config.toml
num_attention_heads = 6
norm_place = "pre"
attn_scale = 0.125
tie_word_embeddings = false
init = "uniform"
init_std_o = 0.00557
optimizer = "cautious_adamw"
learning_rate = 0.00102
schedule = "wsd"
batch_tokens = 131072
Each number is 128 + 32 x the weight over its row's rms, rounded and kept within 0 to 255. Layers, rows and columns count from 0. Numbers have three digits each. The size before them is the row's rms in percent of the matrix's.

# v: layer 2 attention value, 384x384, rms 0.0461, rows 284-319, columns 96-191
# o: layer 2 attention output (transposed), 384x384, rms 0.0411, rows 284-319, columns 96-191
# q: layer 2 attention query, 384x384, rms 0.0418, rows 320-352, columns 96-191
# k: layer 2 attention key, 384x384, rms 0.0421, rows 320-352, columns 96-191
v284 107:135112113136185146146171119131082107119137175147154078112090135145111162122098177161135142151209137125085098129087151042098117147099160140115112162087152163157067154080118111123098146097122086050116158045149148074150088124082092104166077154152097119106172120149121127155137101120156132169
o284 104:137121116131118162153138127045110149182158157192107074152126125061091162139057139122148103155129097138121134096110139133134119158158068116144168113136181160171129146129135119073098137136104143135058105153168128137129131119121148091174094089167169112104165131104143132101124126142154172136
v285 109:130079170102123111134100116138092100142120114081147144122128133144132124145131104114103130141131162130163089121091094053089128132134081070162167131156121169048154064133106121127104119120162081141102166071140169185128106127076123086113149144088070106088118081142130133139162161111156130182
o285 111:053110155148143122121152160150135188116148108168170120153146148177102106099131067110153127148126150114096112173090090140107174099105118126088099104148128112152111112115122101103167097203107133139167171117096084145153148084089137103134057198166102127102117161116115086100128085114070108128
v286 100:150112147132209109200160099078098157099144137144095095157154148140121185132105151161177159097119160111066072170118105115125108167106153190193086068177125184140120222138129146121139168155134092146078117124082186126104165152186153123131114117156117082096127093114095149159141139123156146066
o286 105:137089145154126114105076099055135098176074170111110141130118138118155175127159137135145138125125054095175168110098088126067138168152097133089128089103120172112084159107140138160081151100098126125072091117143171169118096121164171161105088131074147140132101151130134108176203165151116164114
v287 100:115079165082113176147100132114090141073119167130127160120187066120107130134111078124160120145084179128090110117142101114156120127093144140127152084159105141166095171165148036194154101133159111108125123145160165203114136128118134118119070103139126178139074053136131129102082092101114129145
o287 102:112077122135126135110162149134134128105119115146128100073118107119169146090196184151142092081104130093145108154177070086117131195092142167154128144178130153145086185127135118111176129092184097087079121086123110170085123118132092166080079085101126094105098190108160109133121119071107104121
v288 098:094072095123116075116134127098139181114100154114140104113090115102143143084142104156114147089117140134129084154130112140101123062114116146083094185148167123152096135084118105105163171156109114126148160163155034107200118083106109134091052110047114146156109142156056143073132095106138165128
o288 093:111181053072135181116122125177168127096130145148115069138150132125168152144084099146112115142141188114152122135097158148132113109160189136106136133112148124170144134115151142117112137162122068157105058083135124102181129135091085113114098095082159112122076108159146133085095142148090129162
v289 108:133109065099161117086119150161154123159087103046112124087115103082160139087163110135104098066119148132124150125124135153147146085157117157109198082092174148107155150140179112114119131079063106160150111194153125108172075094091115174150110126167138098165080196131147148123133124139125182165
o289 110:107171124097071173149141153137098153162166110118113100120164072116106047127116121092130121134162176163199047108155165153172141065096158127106165118168122110157163160112132141181134157147147171111127107171123117089190124174147134144168156137120112126157094111119139095109077109099136112127
v290 101:095117110133086148166117123093175145177164126152106123094104171120129130090134101071080179095153128108078177143193118121122084093085156094109152193160195092145113089109145126128111129173056135097203151143129101084077129117148193125138183053121097130161122076104147116106119147151154100094
o290 101:074160073160111115114082130139098110076139112134058157126125160173176150089160097135155173123169130099053033112130185118155163171124140148169137174117094115106141086113115109143146142138097091142137121128133155138085146127061108149154138143121116169102098118124101129100085127148132175151
v291 098:125104131159147139137107155095121074126151143160117204137122139173136192121151086135146107133088142132088035092090113136125130093104144159149118102121107102120092135137126102090121119132112098137149099090125128163144137109058155089057195074155117085124115061108166108103153140126155125092
o291 096:129179143151104153114090109052107134126103097142142161146139185182126120169143143086165136090124123100061099123156086147119107120128108128062035118150115098136138115160129172135115139148086223124117113111131100097144084160076146118098109153116095144094126123158104102148188137144108096115
v292 098:106182117124087180119158126122185121122138087145125087138099135069135104141128156099124131131176143100148100129145132113084131130130147122150176151123153125151157120088089146085152105110112104188183124181162118108146118162128164126108111104132135130128193194150137161143175132130092130115
o292 106:126183115177136113081085157152088090091122140134118116168122111149130117163120110126131099165147111180145068088124180109168171162171080146165194192114116175168175110139054162127037057163175055175159160103085193142149127160123154141155176142142168167113127103102152157142156159153113127088
v293 099:147203130111093061135084090053131140118123152124119092082093106096128110123094203171081140126168111148137137175156142134144105159137145084172116081136141132149110135151163134167090152202093095140152108161119123107127106113167175159140104149140104103151098094119156106178201133102113165177
o293 095:157116061145134119163136117162131159088140153098145096112136167129154206130138152217069116130110181143133141132172152137196150108125189153178109135119111143163121171129138081161150197158174101135155110121151176103144167117148129124139155109085123135153091140094153100128128138111079161167
v294 101:135171154111093095165109108138076104080126107140113129126134080152147083099174105157081143121087167115110112147154118103093096115135052086203119178130070086091101199098118054161127130182192079134112109100132200164103149174177125140089151141043082102110058140139133146131093149108130143150
o294 098:139099069126195112133149114115168198124105143125147110129087162144154096069133105165090104151092131076184143209161125129091163162107099122140026112133023137145105169151121071058143131093121102109137102113119091132096128140094086154185092105146138088102123103128146094119136125139095131108
v295 107:118144107112147096094093141150112118131109123141127115157076135131128102161112177138102133113111151122161144083167097177134123055132085193150126124085101137122158156113127174140071091115140165137138151125106074153059096092184085130108106124129118166149168182093106143147087108097105108130
o295 107:126169152116148139155111128096112156203176119127085119086101152130163055156095210123142137098116161066125120114158126152084100095123105074099113156101136150099127129125211105152095161129127098176100085113145112169185097179159108111153181136167164120156130128138103126120092095139174107133
v296 106:138099121150153115151146155091144098181102137116111124075121115155119139153147099101152098095127151092070084122149123106091130104170154087145090168109114179082077097097119095125135179147131112094135146100115174149118147159129167097175168098168148076118107103101156104169050127127142132164
o296 104:070072102112145105158063137050141122123104097088114083075139109165134052030149113087112170136146064171082098136090091130041108156107130178104100085169113114082106116108071103125155138109094144149059165132095123150069083151090114085140109102132151147083113106120156092071126064080122155173
v297 097:159082114127144106104160157136117144126143146108071161149099079148138176108153117126117143144119071118182145175108137147187117078106124161117074102158083058132144161070117101154137154094139106142140152080141146136050081179136118145103102106127124162105128128121092138141200174114095129145
o297 102:170079156103149123144149125128133147129140154094100131132109131104075179142127107128125079128095101051074197192099098114099127133146147191072138165105100068134131122103087126125119120119127131115100124176144142109148162088159111149074135136160156095140146169091116198137131112117119130133
v298 109:148080088110132050104124091185121099126136160098154169075179132157129162086172041090184099105116150135145107094140117139134102065099140193160107171160144125084127180141130049153113143102149110149181123139139098183111156134147121083187135140122113122157101171127182119098148119125098180120
o298 111:121133125088112098112152077141121156139196160180051102106114137172178119080200141105130116123127119070177094092108125160117112146156153177104173162170126164101132163111164132147163142127143111105082136149113091088157148151168061116169113137134073119104072136180118038138133087121076119140
v299 103:108157104131072134099139130101113158206142092119139162098120128158120113141121134103151069136108114125114141143181154149155134141160051071165109156158107045127129104147110152147136103119098090078121122175124159131089104140121121109103142108141167152187082112132122056173065134152136141163
o299 106:131139122105183119109163163145107044082133150140119150086162098119118054107147110133146101111141075115083114165160180104133154165094146100179114168103075108170105081139144107157163092095083098144167146106112123143052116170065080116133125118147133151136158114145134166122091076131151168127
v300 097:149082122095116089120160099084138140166126100169117141141142097122144142147141094087116179131124162156094130098168117208180144172100187170132175092141131120112151172114173111144082174074092160126104136175145092159087142075208160193200165150094119154118104131120135192107159118159159115135
o300 096:092130077141119150124136071236136115152137175106109168132150116130125125152146121145119163150103167149111082103162118165103135088140178156090121146133139154070142192103117105081151124125129094131138140155166148200136152117136144140153136128061110132123106118084122095112064108161154081133
v301 096:128147143090044124141141156121149167154172150103175148113104080128113060100119107137157097083192086155176165128158124059170118108118166050169079142108176168124096139110103122149108129088130087143172100104134189161150166119111160132112182148092148181187116184145121167080139148118131156199
o301 096:106129072151133114100108139169135149114100133138063136101144139168191110124173126122121053075145102058116120170163114150195108103080208062165103170112102121120123135149130087140087117145117074137138112099081149064132160175068094161155150089148113111145152138141204103106145043121118131155
v302 109:131062088159171109116108109172186148077139086175100100147144169127155098099116126148096117123108140102036092120136113108082112154088123129152140077147191114111213165169150076145091127144102110222156147081177094151098119083105144149139064147204113109109115144091165125139174137101098105075
o302 111:116162153130136103114098131094139161151112080078159124138145155142179135116126139162160149140124161142161080090181123139123163168149059106118088062117096124065155164095134090107063145125183145116124130155195156124132129117141132165120125144107118126122165126164135088131226245136132128078
v303 093:120193176124109095070167164071108133128142094092119175074133171117092119161102143154083119113144088137124172133167143134071128134151096150144168135082094117073123086118088188110150090129140190109086150132166175133118127149108172191108157172092148105154182143094121070090171125137157043090
o303 094:134134128099155136135186156160112086104107115086148193116110197112146125159107156105110155161131118163077179199148163124144138066121160127163127122089143146120201094107113109104143118188109112152232128122155118140141158155094158114115153116155128117100120099064126163100128129138136096151
v304 104:141145124144113114153195122080124074105135171141132091118123097105114086131102130092187115108151159158181078159149141087123067153146188172161129151141043182157091150085156080167150151098174088121104130090079131086222146089125095128172123113064140205141112060132117205103176115097112114123
o304 105:136154063148152148148086099122121168114155111172138115127097094119151159116075104143091088124100168101138089133115108108115121151151131093114127170120095156176161117097134115045093135100149100129115114107055120138152101090100104181165081108127131097080112089133173147106148082156060150153
v305 106:102068112140115098109110116116147127140123090195090096121109089135143191159123042112127135160090148122099113130104084153104081081117087165154134172091146135100139137136135085116146107089151112159139127135149123135154172151155108157108062061130159161062093154107100138156101135111172148078
o305 111:098178154136125141154075135089115113170171053113126088129109073172123088154122101148105158180163113120133101142090113106069170166119144186086122066113112136086133100105139128081129133122110153172076140135112119152138122141079101161158105126121168188086098092090103101143101108118137131094
v306 103:125108111146157140116137152152098132139076145041127147173156115147115175111075166162127135071066138153137144124099102136128115090172151127108116165049113152105091060103167130133124140161104124083102123137108108132074087091080099101147146117121075100146077103121081108151071123124101144152
o306 097:106149192109140122143118130107248119125091135107118144119083096111123107107114134093104170137108138117077143128132084147101098107135156076113121103116156068166140113156136187170155085175075128133152106126124091204094079139111178115101126156113112117137133111106095141043144148109124162139
v307 101:148129155170073089154148099135092092130144146200130169083176104119132166175143115111128083167110111112061197127148104074125128186125150108107133145166126188132110149154141124156156146141095098085147094171131172113168148123128122147191143122106144106132133057138168154140114149130159115144
o307 099:104075144127122161148142111123110103149196119149136091124141132121117255141133092149152152152109115145096145136160108118094169140132159144160189090166129148125133111106141154085201125091122152125153137169120136127112157115099077113147128143166130119074097129071148085133120123130112201106
v308 103:111142175097136115137148130131145116166146111099133126108136151081151072101135117116144053107126084169132185115134159158171166147105129084163116155083197176136052120111081147151150130130092156067105156132143114114104175092229130105150165148189180174146161132104075075167067067161114142138
o308 103:131088118110117136113118137174154088131149179075040149086129117069192096122189130128147122087119107113134105164107115095136091121114162151195181116092094135108094140103172151185139126136140074107061149116134174107079125152109116153091140061127110146134093101128096140140090080131173167173
v309 100:116078083107150189093127059185111101143120102111134086120120107139135128100115136149084126065116112166148161139089110097090112160108147081145126127141156139159121088127164128082165143116107092102131156159118171103178075130090103077114103118112116166174112117130186102177110076111127136200
o309 104:097160135109122119144106127165111117151102087158144107157130048078075123159093074150161149152117164159133104124081196128220170124084101101126140142107138119233136136158119125143101053115087127120154136128131128144123112086149149102124121138114110124165147090112114177111105129163095109140
v310 089:131118081129175145124115079182102121098147074140144146171174087141136166107087133180190130134113077129172062122098112077125112179137131167124064068176077124140174150189143114094147145098119090183163135127153173138125090153077109076147048154133113171152136095074143154116169130082121182099
o310 091:147166191119147165127102088121159104146125156144167095143167088109073168127147143087165126150133083106147114099099088108134118142130087142107119139145099088148118175115131147195056124121154192092111123120131130108131063128130176177122111125124103115138147088140115149165189132168115113100
v311 094:111119154142175141136142088121085144138108153051166127114167120100136147113120140141170171107133147123156084093132115127137129141094132209173149149171116148074089093064115104072144127119130163112068145132123062111115107115088159140138047140090157157141179209120088180089143139076122122125
o311 098:079154099084147197112106107147187142138092129129083118119165125095185117122133155109074111112136150156196138105085087181050071107134105123094131164142127102074163127128091121072136173190172106126089099117140136141198095159122170177115082103088175115153155185161115146086132083095083121114
v312 096:122132184167100081150124133096154138181153097192065063135131165108153082115113159146093112140118134118071177154088106116106146148096090096180107139125155099097067144117100187095136153172135115159159161104137097062083169158148126192100187091135135071132160148086168087123088094081141096081
o312 100:142137063164148073115082158114077096183161161096076112135143101154072068111064137164116193175125099074110157143102187102065126129110138118143066100073126173066131107133126070109095149112102165154134133156105110120112105148127109068146121153135216198117137083082102092108127165090124161122
v313 091:127162154134104103161121208121150157171144118160107144075131142101089158147150147081050126163109113148105152113109166143137195158129152046130136092077172110131068133136134171191097104112144114077169135167103080145139148082151179117162144110156151143138163094093114167098140194186157080136
o313 092:121125080136132137122136142177131059066169115137139126117166198136138119158108158101124173122125104197064144150171145082147108123152202136199213127109099155132111138124168133107094126077121097161119179135110155131106151098074090139126132102148127154114105099067139112108141116136180134093
v314 105:119050119117124151086102114072141176097122139124128119157119109121177134170164105109126135099170089100146089171168167168101152137197118123130109135170153145123144095155153104067086139121140165205132125144085066157107122076108072116101110143090089075128154144138166197114130177084092194094
o314 109:126138151117119171168093142137156154140104098135141100096108105152188122120119182107116100108152153139181186156120116235099141139182117102140124140111131156163137178130115133141101123102154152156098114136104084093125127097168125174125161151097150092162093143157125140095159164141140096036
v315 100:141169100103121112127105121177143142160170113108130180086120126136100123094112167093100083105158076167185170102160150174124097090121157080149126125130102111100143132052113145139107117185099160124089124122139173103086106151216157126118206194127098145126093166134152096098099189112066116167
o315 097:123064060132158060122118135176123151103092133082105154075086174128149135060165134099133100117081095086144147169125131088108159129126188147164140136149054106112137140108099076128119096139139139101125155132174125119078146124093082158136129127128142034126104138140133095131143142132130143145
v316 108:129128128142115144123127071066132136176107120115078086093108162117135076110136186088115157146161125098081099102124118067126130151140144119144134174139143176180099106075122172131119142093156096152162172117078063115183113062106150139181124084114175148139199089082084147117154101148122109120
o316 107:081146131164077152146077104065134137166161095154090167115142169137132120180083129098157171146105140141107115072129144155134092064150098142132124182147158149111162084125139126104137172116093142168119132145097147099127127090155134117128151145120161194117134097135084123154153115138121170146
v317 103:110165080124101091069055179078156077155164111151096168100105156124123130170117119103156134157109169094142139105113121195096120076147106129113177137077106126133167142074130166109162096075118169129112139164157073101128132145093135216115170130130195099140146162133108098079104168085142113132
o317 108:129154119155116103184129170106025083116161094109122139153068140167094037114096132137161170170119178156104137157139167125114110140147135162099143086124162133103176070132129164145124111130186144157111104169164093150130132191050161084130174168158121101111127140104085081144120110121176096069
v318 096:104153126121102077101089131084118128112163201152108148109096157094167103120097164086110146094149149165058134106102141166130128082111166074113178154144138162102101093164132110141071168095130157080154117169127095170173120125179143130132123167118195108152143135131145156144159151122176154112
o318 096:080131082113092146143155141135078141137145121122100115149130225167245108177144145182124085131122197185148096147149124155120095088148212161106153123102175138114158107128147115082152184179116096155108119052123150100190199116122094086156137136123128171175132106124154087111118167101121105169
v319 104:156158137100121106103127142134172082160140079131050119106147122138117171133139065129115136125042157137128122123106109136132098144096082110096137133098145088165106161059061135149098140113151140169145144126151139086092143140089143186080193073133134088093098111133102075085127116140201069158
o319 107:151132136167123129086165122123099119154111115090103185136151163078058110150100091129125128150120133124116112115121161107131140091106109077100087169154149146110148090104126131082125134064074165141115183174088105127104129170118170093110141124144167174072145125111115119193074134157107128137
q320 086:176134087146120080146157156132106099108067191104172106132148101156182133108134122166119104141152126190099136084099070105165065129074146096110123116151121146070119102172097079138132122141087098115157125173115104122123113140048092124122159161107122095170060077146134152148086164177149144112
k320 093:094131144133084109094170091122117140124140088138067087204171139116101137094134104129145149182171109101125126122142177122122154110119082097154124119112162116119164131125082139164163113083119175113145103165101135164103088167115169062152139126140113173151131151101133158119146103135142127116
q321 084:135153136175145133164140170148095107112125125116096146132113101119100139125091188121088106167168108146109137091123086115191130130098137086106129154181144180079097128117081130143134081151052138111094143194147123076135117073113102112088178097180117097179138168145070071141131150191168099100
k321 094:117128104158091102124168127140127122134104105124114134143184153127125155167087124125095127151109128210126130126148160080139102146139128184108125087141127174173125094119096083141067092152119140171149145117129099108111117190166072109147135133086115149098125151140124135111134104118091126115
q322 082:110128183129139136067129176112169091156118092158071096127108173093093142117157140106124111141122141097148078148142191164153082119138134178150102118190112099128121181124174159152180133154107134163117144080164116101081111203156122153156065114141117175065118127153199197083140059063103173154
k322 093:158122128153123204151097070126113135126167143162159145187185133099153068145138125116136106092180124111078157184100095138131194170042164132175130123117081073163172189123156146109120076069098178137126154130135144125164130051066126158188104147173142073169126077111172070136169137100092092134
q323 088:105086118113126147100119090087091088083163154113139143114104113131219110107034123173184106120096161147117238138092098125118147102139167112107089069124178156100089100127106105073146151146140121093142120187071137090171157112090078135112141124102162099139120162170115096104088147094149100086
k323 097:119120130086126045171158148110107104164057136085133095106126148118142163108165134151121156149070115147200087094131114101173135064203136112092147150121135143124141089115140154167119174077109121145145088132103135158099115090150117070110106181120182083146114192128074161145177175100147100062
q324 094:134095109103125089078115094153160107113105096109148170130088160109125139141184048115144104166195102055157020106138150164085103162122113151122162167169144113058141184159133097117163155108108101179152131127200114173131107205151148136137096114133118182078138142114162179101125134180172134184
k324 086:117112104185156158047087143010128116108114121089125072169141130112128143183119128123145134115104117132113153164127153143175132161102156103193131167144108134137083119138076096120135106136143090158117118132090106098110119134139175155198127112113174130170177081158175110173131177118089113145
q325 090:103171101171109156094143158094081144163132107083111143143166110120137140069143144085144015130140074139139126084130152120120208087076145086130115113155101095111098056129063102149120069157088083128137163147121138120072096094074132103150129104130145119206130184160147141132106100156150147148
k325 093:108117057177153058131134092090158088077081128139185145093097118141136109130132168176137183212107084108155097098175131092123107139164102180136152205141156085112068105114114192148117169130133149135174163115137138137115128142104072090143114154123145178106107131158175157087180109085135130067
q326 099:135104147144098148091109129112119078113163158133134189084151146085154148122094120133102128138126150134122150193124085107190205145144137162127119080140116161137180129064174120092096128046134145112150138195115118141114163116117100170091145147176167129149221153088159099190154135132155117091
k326 101:157157123034174154189107108226162147176134155149057100118187129105148110114133165133152113128162099128106133107160123107135161103125151092054092128118107154130114098120154120145078161094155108119091124106133173082142154151136098114135081143148122107104102141152087110174098168175179110167
q327 095:146081133167078145142112168151149161098084108135091150136098136146094060143133108146117136098143073073138084069121115128107132099209119133137128147119141129123125159080099154108163134141154109144100160134175129140139144138104079172138087065142126161138147129160100093122185091162144143106
k327 090:129127162124136091118207091111096126149161145141121063071147104087151126073174099151101167134157126074162171111127189159075106170138109118201121091172137201125060104151087096125158097140141119185109079136058133148051063140133138102109090093111120114110140140090181144117142107090171142112
q328 092:074142074151171107178127127139148092166151090171084143158169133133104080133131083133171057081148111151105151104097123108093189123110096109189159136163136110124111112159092145134112073169126140084129102069151167178134077161135099106182127130116158156160052176152113130098059127142121105086
k328 093:176112192194143053105140119148147143083086133114085131160123131170079127177100139131065196145148081133187136115113191107114135141167135149159135201134111193139092103161087163167177151185089148063118107090124099150116106130181165104139166105177122140097123124142142096081090162115135114163
q329 088:118158174102143089120114047101118142143210138099189139121094156130133140173109102152113191126126141056166137162157104108092138139175132121200131107122103129127188118136202100118115179143158163156145069174099161109132150076149139130147143122078122123100142068134131144168095133122116115184
k329 081:109164138165077172083090094155118096133092162104138099130122147189151136119203115130145060103164154152071131103130077169141156147092127156078121154136109165108156113070140094128165129097154117139133178197089132172138132177185134127142164091109145068189118131147133131137156095127118131095
q330 090:138131155111104147095153112128093056129109172147137161072080130138089198161161133116094158110163171097103125143147107146160144145112143111112089082114170118091133102124189121100132192146136182134155119198098082136148128105160105130035138155131125147082164114119128113212129170115073115167
k330 082:077118084142091134111134149102174185168098147121186127134074132085192092191107166104098086170085130182154127156113080160163099081156110168136074135090102117117046098126144073093104178090157170143115227138113148060121162086155077191113146145121139109172085123101110113111158130194089107096
q331 099:084128076103185162139142059102131094149175156106109183120122113143131085174098088173170188094085165143152099130190122104123139106087158102118121166102149113066201146180109126106107172131089135095109119112135149126143130140174117153099102129058121103138099149069133143127135180154082123116
k331 085:138145117132112101138085172136108150155115152138076118095084102130143160155172142069109176090116100166138090124121103144115136173134156089169113093092167139150125111097139117163114174129124165166049142147097134176091122137144116113137186146087167106152130081127149079119194141152154123144
q332 101:116118166123088114114116144093067146139157177108171138129136111138157140145162147151114125178146159087138151190134057112142127120143109094165134128092175125120114078095189097113140122152174154125175105190081145118105151109141159101096129163123106138148176062147154069146154147140099147112
k332 079:112148154133093156120123088180135171178150105130103128097105099090166111143171183117108120111088164174110135124156116157141152123104146096092149109117116156077132172047107114074124131154135143163072164146127098112132177115160127157124128129132093122169152133127124099164110176115161111154
q333 111:084137118115123157103142093068164156162221159109161207129151107044116137162127128192114171130115155086123143154113136086093149121165078152134176116146115070167103134117148127101080103088104161141130145151102138132095147124168132170078151155089166153161161131100154107169109206125128112149
k333 090:158110095104092148106117151194191166193140179129158114121140115076159158184122136126123104124100103124093098156181102161170143127122146152092118055093172148144100161121137116112099168065152119166137149164086107084158190175132087131107169102110105095197152093136079134164160157155149108143
q334 099:134153109119081136070069157103071155136152169151144135145130126091185104161123111120114083110133135178175146100101115128154094086139178091132112108116113162090087047102153115094146151100191061173104162124138151136179119082119101119121118166089113069148126161099073135061149108164123088124
k334 122:104153120120109158171102158153100104115142195140109151075150061088160167133165200058112089093093174173089086133177054153162166130099100116077075038057128123072132112124117111096146187112178098171123137155077103108083134153112084130140162138127140139108148129115098075148145169136121053167
q335 084:167146108123168127093169044139149081091112098154183165069103155098085201127125147189155194094122131072194083141148131154121174144129139057113129152152136149181109129126122167139156104086087159145150158119137194124120122098107109119113094148108175174135126144081189136099197135102161140138
k335 106:156170101150149079100169105113167090144113070155114072183150201126062100120087116128147168157159132118152124125128213121049163161120129095167171179132166115137105161096150130145137128147093110111137076123140103130101125093139129135098111155121119092108082160118089162142098115088150176123
q336 100:115135124114129128107147097140112146140117131112123082164175123141138114126164135159069172208079101119128111161095122084127141180185116162080132157172104149153131168119151108120123113151152154105130098152150063126151134140091115177095104149106128198138089115160152096139182114116168109127
k336 093:105091107122097142095066167175158123124092106106102139136170148202130133132097122133129170119173179143157175145153050106066116051087165165118163136096140112114137131086205079159145161107164096138160175146126151156140109139130090130137124146145102109098145171086121124113119159103121167084
q337 095:103145158160117140149128074122146113209157149143092134155172164127101109115132092151131128147176144157159080102110089127129114118150168135092137115182103095133081155133082120069064148108129163119127159126180128138147150082148154115151098128147150091132154163142124147166138143129135080105
k337 114:108098082078128123136076142139098085182157154119111169103104071105182131182139195106135161173106099153152123104151107178137089097150097143077135088096120166122116116085139087106110173140181118158145141155099105073150184121175091138095147127125120158179118112139072111065127190159154120161
q338 095:149092111098130133107156124209082181090049075128143104129109107068156133087113165111164109118134156225097119186137138046145080112088143136123087109136158126108115124124111133159143099083122128083141121101137102104125123145097163061099127169132121113082133150163160122145133140124203100089
k338 131:042162174152111188134095156094128120153190178110163210079148101131184108110123148078148123120078136119150115192107081131130114102095116163107124113103089144137147131101180161063107131097181100166134168134121117102129143113108135165119128171127145195155118096118077122108154158166056085161
q339 090:167131166133086125143122160137147242143148140061191166112149100166159137065137072098140085156104137150122154165147123119116102073090129108139137192125084115132103136154179122074174189183107113141122144122132098125135075130107163121166105074194072155130173133123112179142082095099088102121
k339 091:059196195171155187098101122163133148148099091093153212091132132167181142172165146159126119134115146112078121106169103159180122114171088114108128071137092071115138162133164115116154128162075164133141164187111111117137132215122143144134106138121155169127133156153123084119158093119128114167
q340 099:150122158124105146097165143173055157152085134136056080116124175159094086125123135047133091133164103148135092171154146141177069152183136086072149120131165140150087122066092126167109115160101075080156128114109092118121159165138154072166089107138130083108165074186126188148109157126119083145
k340 096:059136118143112174164161128071179154114110088149174182172084109102173080078167143078153080162135159142142132107121095136084146120105133175114164095093159123124084126109187126107111142125166174160097156140125127084141109164062096161087135098182133178180168106165152185112142147139161145074
q341 097:162115117158140157110158159110105113083143112118160192105120147148112082131060075130172118132182139115115154114147168111163141076100185067202153160063097202113097059139164160156164139139150089123142124094118108100181129118169070139087145135145095063163175167127122079137152079126102135104
k341 094:113192134105111145105149163175106113165127080108105080089086133103105147149099140033141110140149108132060150137140127111155173192096111089108074118097099059084100133174179152106149151169149185193112108139050134149203129101088144091144110160171098178129148120140111144102139134183120103124
q342 096:119133075128102079141070094169190137163163108136169109144133131111156165104144096116100159118106140120173143127138104119072119138084098071124145160107089138125138131107150132082190154109143115118167140190084096135119065151134128093106111158157091063122113146157110090141127119052186157147
k342 092:117145096137116136166154071086091152168128175149049071131149103195139120113127134150131204147144179083125121127090158117111121048142116152154142128181083147152096148155087133149122114171133093101185131187095082194082151176114123106124193143108170120124129119092133097192126117089109156137
q343 093:138078108110105123115100133145114132123092069165100134160159165121129146142092169119121140104084122120116079186153127078109069078139045170086150205156106116104135175121092120116138149106146109105148146118121097132139180184179094179197129113119189132110133091154152175153101132107089131175
k343 093:093132171139132120205138098152101188102097090111130190120131164149162084122145081139086159133122126125111148145148109178115085145120135217159107088129109153152177125192144106082140106155137120103120110113202121090174144104109122176132128156076133150149168074133118189131135096172130177099
q344 096:080132159116099079073096089110075200175174161093105133154098134145146065071101111157160132146164064196144123080107150099116078113107062111149161129138112148187169106131104104108162198139175085143120124176115124131171119130155124160152116109109141110123152131127044094110079133105115092080
k344 091:145076138115124082155149106170180126169134097147096079168118101141077171104083176070140100116130157141099092123139075149163068119128089140063117128142125140069138113117123079133118093126098099170121113082124143160163170172149149099098114133119081111089142177150123128209084143169174057111
q345 098:144118114099168118117160102109127104112184131148140144135095128122124171184058158225146115174066142208160117129089157107105126117163103176124103155121148106149068089165130138174115079135138161127124095146152144118141164149177125079060125146116111183119080158146121108111122089133182130132
k345 092:163151166146192151087079118087114160120138119125105171104088161062116102146098072195156167133121154089113127187140072083163125112085120142077153094126118072166107100081150090118116175128075058157171130132175130123139169128100088137128057152117132136084134155062124116109095151093073144096
q346 099:131146142120185142160107184132141118084141094095200194095152075121121130100081078122202085121091128123119135134170146150209132087103177102155142146102140152084100090143164154115193141114074121071112145059096172115126133135149151064154157110113144112131124097113091085100124158153101106155
k346 091:121125069173113116111155112165103134070106169132107092094141128136122134185107167099123167089092102104127080175154177102160179125113143123107123084093143130119156145194114151109131125173108171105134101111093103190165130151110073151141163158166124150178121076116142115073142133205149119076
q347 106:154129037140153097095113141123191096112149117115148119136124161118128181174091130139125124140166102071158151206140142131140155104118100135201139140118072055150066132131121159189108094165141100125146109190173072125162208117116123105091156148183141143130129135099162132148167099022139122111
k347 094:121177126141179226110165129138099145114167144145112160114133150130111087083188135176134110172145090173121150140139117077114094141173075129087128142116130154181128104091172067079180139121119110115133098173172146058140110123131113138095130170118113120147147171128112116110107111153048168111
q348 094:101195197166144137125135158160103116109101124154167175089138158086154069109117106084173083122135191173143156112117159131190097104119155154174142085133150122189086092127071162129209125119091135092102105087130162087139093140109107120127170104134098157129123183155050153168072143065122158096
k348 091:135148069155096159119124145159134092116157122139120123141149146171174114142101118113136088149157089088102143184129089150129184150142158090097156124080165071141109180122092101135055109102151119186114106108144066130182172105122112132099140102191149093141158152171189093180083156178149119079
q349 098:079127180157099053152102131138111128135149122126100114171141103146116146041158151144134090141180171138167168093106127055163092048154107129142160175193101105147152155136157124158127116096176131088154080226181110185163114097145137150138171076142113112124177149169142118134135141140155111132
k349 093:154139111140115123161175092097076175162113121101129087102160103142130134173072106151135147124138193105090083159154132140097126147152098142135120172136188175076139146101104120090085082200108123149112164123095134186107084125179179121090115160190111097170102194142104153198129089129194154130
q350 101:117116066140184099137052088166165137153098173139145101145191152082105097131171153173134187117112169107123093147141144099105191225142116132173170144176089132130155170126099134144144140152099158133099137190167202149110132083174094194131176152057128106070056175071166119076187109139129123102
k350 094:104096089132110050105178101148043133141134168103113027103168098147110097130140157166114104150089093153160149071109145084128096107133136143149104207152154122114080109108152127127167183144089121098150103147121157120100119042153111053136106187161160076100139136168145168152147126064125143166
q351 102:165116120131110115144148106162151097190073118118154106149187161091128093183124146141123172165060140112117169165071093115155132157133096174103134128173073125112120100195081127142128084143131153151168124168146118167125109186154149167051168109130067132154113151154100143219140116091118093080
k351 104:110186156120130218177154164145156117099125158182144150083106122150169131059154101104130097086124142147178148145141028094176114106161094134133106109127119059127154140150141116125200103103117125128143148124187095091166195160073078136158144131120156119094151145125192141163137136116096141112
q352 084:139219174180101092065137079139153165103174135087209150023192081108163112106117115141148150153060142092066122137133144190142131132152098130098090092101183113160128124134087103136127144086134082126128113141118147151129147150144164112079138114153163133176097121110129122156119129085109189097
k352 082:127149150106153096113142104115186038084096113139122146136145103110158134168133157109118121166165146173140108087125110163097123088171119080181119070152138090119160144157110109153140134141124120144110117145151131168166104069034122102138157106169144160064103125066118157128158152114211114065